config = dict(
    rope_fraction=1.0,
    attn_scale=0.177,
    tie_embeddings=True,
    parallel_block=False,
    init='uniform',
    lr_mult_o=0.699,
    schedule='wsd',
)
Each number is 128 + 24 x the weight over its row's rms, rounded and kept within 0 to 255. Layers, rows and columns count from 0. Numbers have three digits each. The size before them is the row's rms in percent of the matrix's.

# layer 5 MLP down, 128x320, rms 0.1, rows 0-80, columns 240-319
096:099161099139092115113105143169133120172135129085165135144102159099137151143140173124100101145130095066104157167187138135149108155162142139125102143136135170159121074148161178130150145160153124114132101156142132144122128111080071102131130092
115:117113133167138148161103168104147068112145125127091112143115175144091161143144139102174134128134085057097136114113108092166081130140115146141171116126135140086123101131070118093148092142105147120110138126127081111146138136133113162100147156
101:138100136108158104113132121123133068133130125124131085143159130118098145129146142187136117147121118142188126129155132120063137127098142134113134138148132149125154133070108160093118140149075104080157149135128149165133117130134134110127072173
102:133166177133123092125126127090124135161105144113088129091124157126117129135124164111099109140145115130153124061085162129154133133067150140127180149146095121103103173145155082123119150167072113120127147096104159106124142109108132130117172131
119:152178131118123120148161155142111154140107137128188120139113127155115124132138141155159080134105167138118124144156088132115141129119101079149124122121103115136098157153137111101139140130100151132129180130119162127149150155132139148175136115
092:118111152130113130096095108109150153142103108136085139113117144169168118129137146132150151126113145179104088140157170113135129130123094091134107125171133059112110146171122086156146140134142105091182103122162134097114101116143156122135158118
106:117126121140135150108127147164138147122130126112138144149108152110119119121158164116129119159137089178071116115143074138126149135132127122081134122084115162142118122114131157157122103172093137114101107136142103157108095133125146159120128086
091:144101129085159146156109128141131136091146127134167128104025155190174135137159122086122153148121132132091139133147128116101134117131115111095130134119146136117103139151114123151130122187173137075134145116118125141134169092137154106094111132
091:130132128118107108128127115142167104066117133151136100148118110132151119140127137170091130110104082176099140106140146122121148133182156116115112129130139124130143125133112090125117124134132089148118063126112131073090176144151109148088117084
103:148132159133102134128120159138152117159110093123119135089122127146110118119151119148161106087134125104155105137152136151185113117144150114167115172113114138112115118142148121104088099131125104122146142155128185064174100150103175195155149119
085:145110144095141124105113139123137118120142137162152162130105125118144129120122139105138140179102133149126089096163109130128115111097091131143135102128124116123098093141130146132102150098145181159155157132111145135138108103151101148111111154
091:144119122111101119110121105143147152155108155121087169130157139125149170121155128116171113090137159147170107112068116152127121135134124094092143132116129142162144160137150141137146138122149110145122187120069112203159160130101155139145135147
090:124140168117149139148134129152136110119102131119132129132121149129120138130103161100119123163144114105146120152165167147139088138170093124155139136121101115208129090103090084142105138152084123111125116097154098095124130154116115119188084112
116:106120080166118123130118113127131130139117119107102160124131150148145165158120126110157131168111151112123098171107130086092088140163097139101110107151135143144127101100131168141132110128129166138152127139110116094150134140163095122153105126
105:131115120124063125078126174166151112126148095127094120130130129104171121148134125127107087097163136173119125107124145171150163154166142142092120144134095123110146078139176152132131134147158094140157128115103109136134119121086131153132093151
099:103137148138172160175103147106129151148146109111104102090137147172133131148143146156122113057174163163159075130127114105143155116131167143146106145142157114126136152133126091133094146099140132161123068104129102114132128172119162169120088108
100:142115120128180144121101121173104104125123129108091130120108178091119145143114122114130117104109103167094094169143186137105178134109114106129146128114128119128139110122166135118137131091120118145100100124090125139096144121096127178143134115
098:133130100109150171144134118124171137139144114123145115127110113091140107098096113144102134122151106113101092132117106128157083141129120139204146166109103113098141145119166101181116125133139098080145157116151094117181122157142172108096159137
088:122109119124149140174152126174139115132163126149144096143093122052109137136126149111143124110149084126123126145107150142118112154122112128167130124126082090148126146154125097131163124119121058077106118135095132111134166132102145169115124106
099:141116134149138124117138140098141143133143126136159107173112120123080146124138089105119185148125133087098134114118105138091135130116113129119092151145137114134145111182107134113147087095099092109120147159142145109094118110116174162126095140
102:118144126111137101147150154121078086100108127137117152092104086123125121137123105141125136151106135114118146121149135130110161122107183148136109136126163092152091132185089089165138100167120138101187156124105160087127147116113163147141132150
101:132103104137125132157095128182106104117131122090108145119124117152120145141108144100138157154129103100084114149147142115127090120117090144107156123107143119133155167118116115129116144150152129127151112134082157076139199160148165132121148115
089:104115119101150152134151117090143093125095125137174174150159092144163129133120094106081153158128109091168099104165124148127110133127126127116087132137155121092166122137096113138119139142105138126091092133125145108105130145136114118187115140
092:117092139115121126131107118127099123166132122158154127144200075100150107122117118130147123138128117104109145147126101106118110130121112115166141117123110101136102193124119117146147113113166110132122134104140156169119150164095123127145106147
271:084106135174124113116118145127110119138099101128114124113143136158150161092124106158103122105183111133156117132137135093128123103140112158104110132152163120115094148122148169096110141116141149122104097098148134120077103104133139120158143097
105:119149147152117098140126160117144105081127106144116133111146142162147142108163090143179127123152142135124078093125135119110136162110123124096119175145157143115161157145125087119122122063165117149133118137164067096146125122131100091161153126
084:134133131113137140094205111160145164105119110175151155189126118147095156144058164119120112130129122129071111165151140134116098150096126103123137116109134160146134155101151133110161134137162102121131160129138177150147140140164140160109143142
091:130149085130060148122105138141155107168116062132112157108157106099108131123085157114121159152127112141094149108110178109098151135141139125106119088152140142148143168149143152173121152130131155115117129097137123100118147117154155119130187159
098:128160148140135117122124060148128136154151129135132103134152180170151118141142186105120127145094126193123164176160152119099135095139118109112125083112112075129113170163143130142132167099153077114125166143132119162112136086106130092133091105
103:134119114173138108155083149118149126110132143116150131145105181117154168117170130123166119158101133104123108159158134136119143121168116135128136086092128152109110112104135144116123091166123158155121158122135125114115115094087112128115135139
094:141154095155107132128148158156148138119137103142129136112139118069168160122139149118139170144101171085120103126137162158155151104144138137135098102144132120119118087096122156113080138100144150089106093102097160114118112133137073126136078109
091:144101126138115131134118141119136107142097152092082130125112130138147134128152117157191134099135185134139167102140102122150159152134137159112109165131133184108128133158114135132126125126148134157142174167138121159108099114084136130132099076
092:144112133139147109131119116136114124131151118109097122159092133138120137138129120153109174117101076081115139145153170118116119127115110141113104136154133099116093100089157105113161122131113124117114138155111137136137147143117093086141092108
095:129089111085118112146088137070132143122105137143110128041126130103177123143179117143163131104162133137134164086172121101108145144171149130090133147144155149114110127109130127124119130131095135114131128141141114098120090145084118142114070105
101:139119115160118102111118134116122143115104160155122125142155136121119134101143089142095114097123174135176099114136140129094127113167105106143130163180143178135125077123116141115159127108143130087103175104075145126110087107121123106137114133
103:150178129105090153102114092132122104127117087126148143163120134150127134123105106161103128106122101068144123121141084172129104153125127123148116105110125120151116144152109094097155140162097142097128124105133127128151162146123107148139140123
093:181148081109142125115176186161129083106124154151146131169145119107109130159171076157118124142128127195136139163114144123119100131108141123122121117127120109129149141144142122102117112130143149148121155144126108131158151111104175132118118078
091:105126126112126138119145164109092162124132164132140097185105117068149145096165118181100155111123160157156101122083078128132125101095107139138168140111139118171138140163123086151104131130134120143085143135127112113100156130096135126108147139
110:112143118102153152154142128117116107133169110161153146113147090127137136122103135124107113099183090105110114132122124117094153150121134166141114135139150096163194137103108161113140135159137110107118114154111129132156154173143168167113142130
100:118132166121134121120074107096124085150120093135099107100172127137127116113142125120100117126133113144088158139163114089156082113157091121133130136144094156117123151139156134146102165141174116099145095108126110129122144164128156139133147169
094:150151138143120115150122133099137121113154102129148142129155107138088136124136136132147171101117094049187115172105107150136110115108143125119125106111160167146130132120086129103099102120124124100163136107138117169151116070158107125151104112
087:148121133126101138144145187131136121117108155106122142086118089139157114135107143175108142149137140139173124181118090100110125124136117143103167111158121092192145173136125131152143146149183108128173140123134147144136131109115139094174135138
097:144169081126115128174170146131102170041129152143130128126115140099094119127150136141147150098093139134092102168170103146165154096144117106090124087119110108106119148157140127142151160109126160094135123134159137152163179113101119134114124161
103:150122138132183145123120131117097086122111109141122109149118136121160121149155104102117115121112126131137108140161115090096088122142135098134102139111118143106088148122126119115139130122146101157109087120160134109108158107157127149131105122
100:149104143149133121110132137119110139192103152148195116090126111153146148109077128090144121127146133143149109123069194123140140129114130123119135137142132094123122105109142153142102126126120164169106095153109092126128123109138162157130136148
087:140123105097120102138199125124094126124135193120121124175100100131099150125088152123100113138115171163132127114057097152117096140136128130142099110114137089143141114128132103166108136187127124145145143111119133089138107109135144140084129138
094:110146153148146135141144190114188154176082136158164113130161131079082139131123096127120149155136137067166169131132118124159097127137141124132139139135105127158109102142161102122105158107114132122105109146189127141132131125105156177097114128
098:114189147163157119082139109126110182129095154133155130105070113095088112121151172108146113133128119170141118140115122116112143131153139121131109145175132151134164124127150116131142139157098077135155155145152129107142093147109125108115114098
090:129119098132140094115102121068128094170149150161088140106129161087102135131117143139105153136170134181108149136146136104149072118138123149122119123183134097142114138084110116129177127149143121095118148128152115118136131121135191107141145145
110:102126144141144151101121125107104136143129129124131066081120146110173125148118149113115105149165154066090162120091135111083157126116120162178107164170121130152144132121128125100107116142109123108150121133131131116127104126120167073123117112
121:119138156096126133128180140147124131114133178101123105113114086134126129135156123147095120104147127156117132122149140120100112118087146154164127126126077142169124074139096107110088141135124115126128128117144147115123126120130095153117110085
097:133117126108084131163166180111110127072135110179175126120130107147129153142128104148111152161131158124135071151172111100113132119136143144122153111166147141109146110139121131110110118126126168111162133156129123144164120133170094141157141164
100:101112120144187122140146152142095164105127155165119075132167159134174136139078151082104120115127119130159100114090165149173102126081148132139121081115144133127136179117178104078145158125094145133119120126125190176144091115128114090133132129
104:139173131111128150119109106132128146124152163090163142134103113112146118157170128152155107118141141134107073132139205119141162133120141101118108181130122142111144083142156104148148067171114106126100138140156124121134098103170110122140122175
095:131132100174109153133104122144144096149134085142175172160155152167107143110139171154099132138121116137126100147103153121128113177091107139146131144169141133151096155091140142128102144116135124090150127123127114117111116120146129120139109157
110:117110132143152083117116149131091139137122116134084118083106170112150152121174145161105091123137125146185146107138144130122160134193130133096155076147151103154139125148114141124155112123123141135101099111126151117139089112136100171087171131
084:148122128105105186152073107107136103093136117099142145110118133163145142141119167134118149133114154109130171172090103091124071152089150159078107123129128111111142093133142110152187158111166166148137099122095130138110113154121109134115124099
098:144163120150165104086120108106134120134072112136123104142137141105111138130130135140136165171120155102109161143129143135168137130125141142144136105110151159113099155089117109134123115144090109170142122114101136147115131155135098111168112098
091:108136069127122138158132108135089091168114125138129108108128142144110116128178164108129110126101128146147132154138183139068131152137143110118170116123108144148103111133127128129042175109129114171101163150160118090128159098140094126155111122
105:114115126106124151136179157135118081103141149118139109093106149116139143111170154119139100108145102108165177092146107092090124162102105116157150106145133124125096152158085146076139111142130104102109150140111199128118157120150177126169176113
103:119071148108131134106125140163100116122137124116137105147102142156106156136122126125107117130112142091116129115146049102200109138131129138136151048105146102105128148158130107127131142127142160150143128127124121117110136146115154084123105111
108:154153170121088136129196124109165112111125163114143092131113114163132103149135136110165127138080101189103153137114159142117109133102117096140137100103106138102154103131121132135124098168132110150100167125112094146096138139130101122144140154
096:136092132141138145132134148148131133169135101126161098089158103126144159144087130148101115118168175132139091094130194137138140100084072133077136114117124157104114130117132104081130129150121101174106082105103071133106121132159128140139093178
102:122100144146131120091111085173144137125093122160130123121118136119151120130093129098143148138151110153148120157102101128133184143136123121098084127075094137171095066111137117109097086130145138107092085128113110135107111106102140149090146159
092:156130116140105157195102103103155119138126122124148140092136111088108117172131111103129122121129165107120155150108133119084144138102122144099131168181115074101140122133113157082089164154130117136123098127110158118085138082123114180082145111
084:143158138121170092111099153138150147130090138130137118155106147143161119182140094091070159113151090079105146140108122148104177144130135115143085095126152086086156121141116140116109114115093108117133102148207083098111154107127108125123142155
087:128173139108156102143122131111120113175090166115131144091137095105108097119103134150128170059120107135119118111105097123149099124166170149101115056153134111129142109182119125149153066103152089111148119117128143105128120138143159155113124118
095:135181101152156127107105148157120110144136125132179134111138118136107104103143135081164112112111144125141115148104119074088146128134148154151137175089130149117120120085117160117125137113102100091147088143086164095142132156071148122137117145
094:116118115120142159132113097144127163151126133092090133134108132101115112145161141158154107187152143058067149078088127124115132122119124140071115145149115113145149132131143119173104153147132068107094176142107101153106144122111144109117102079
098:132111116117148124166118116100114115182144133139187157074128102146146140130123113100135095153103135118134157160146136161140139154159121147129133111152109118161129125123146159162144117095146158111178141126091143145154132134101087117134127104
098:140094177139092124098129110120130104094123110176086106121105141117137120146174140132142121128092140144116137127103089131104170144118119133111084121154117127139149107084110149102105152126118101120096145127119110109107147100109157143112176129
095:164163120137127124120121143087111158096121117108187158145114128109119116106128162116127132164152134113100150134120142137153112075119095122123124140127144154160123136126100135111095167104119110118180171137083149175101101102156161122135111109
109:148173125092126108102130067121142141131136121120143140116111090135129112122113139122129105096108107177135126167105144122110126132078130129152167093148091126135184137130174138185137116146147137134134157133099091163149130134109165107114111169
100:153073141125181105146140138162124122120145146100136126139185145125164133130170110170142128081135081120127129095102109120154123137144162156151138133130118146148131136095138137131083168137140147105097098133101083120131109134118127093115134150
099:126135132153130129181111137109129110126133138117098127109101147126098124122108118147085113116121189176153107127105076137090092133091092138148132120091128181192148127078100111119139131138132129113140134129105072115118099091122134126125074118
104:131121107119120128152130097123154182134142110151175117152092134145100137116122110121131134127103156093091112095072121126124129148111120114162106143135105127141124115167097081105114143127094120115091136116118178122139133076096133138082113126
095:129188119161140121112176143117127146063114137155131113104128145104148104144124083140157131149126151129144129135134105159125168105114113119138092155135119085091099086140078113128108135081119143132078157136118171183097128100167115110115142087
088:115136116180112081092122123159130110124128126133082119120118122118123120151120132120076111139118165093167124181121094154144173124123103102131132141118148105150115124124099086109132128137132170157111113141112123052122141080117167163122137156
091:099142113118135136120153079144209120183125145104094149120159114130157116120106159183119122108110104126122117112132085113145120152099149128148134122083149165102116138132094109101152123117149143155138110115140204143121083121119081109068172136
102:112142122138141125143131107135094147150105118112114110126128101123161159107131111093157143083116124153164109111135155124120153141163099138090152103133117127162159090101104112106072166087124122137114129125140129128086127121162135112101105114
094:138153114143181095085147170134174139103097107131157118126098116096136133140100167138120093147161154097093124132184115110103118116087131132155142096093128129201146166140121139138152131127091150129137080097073152094116131100204132116141154103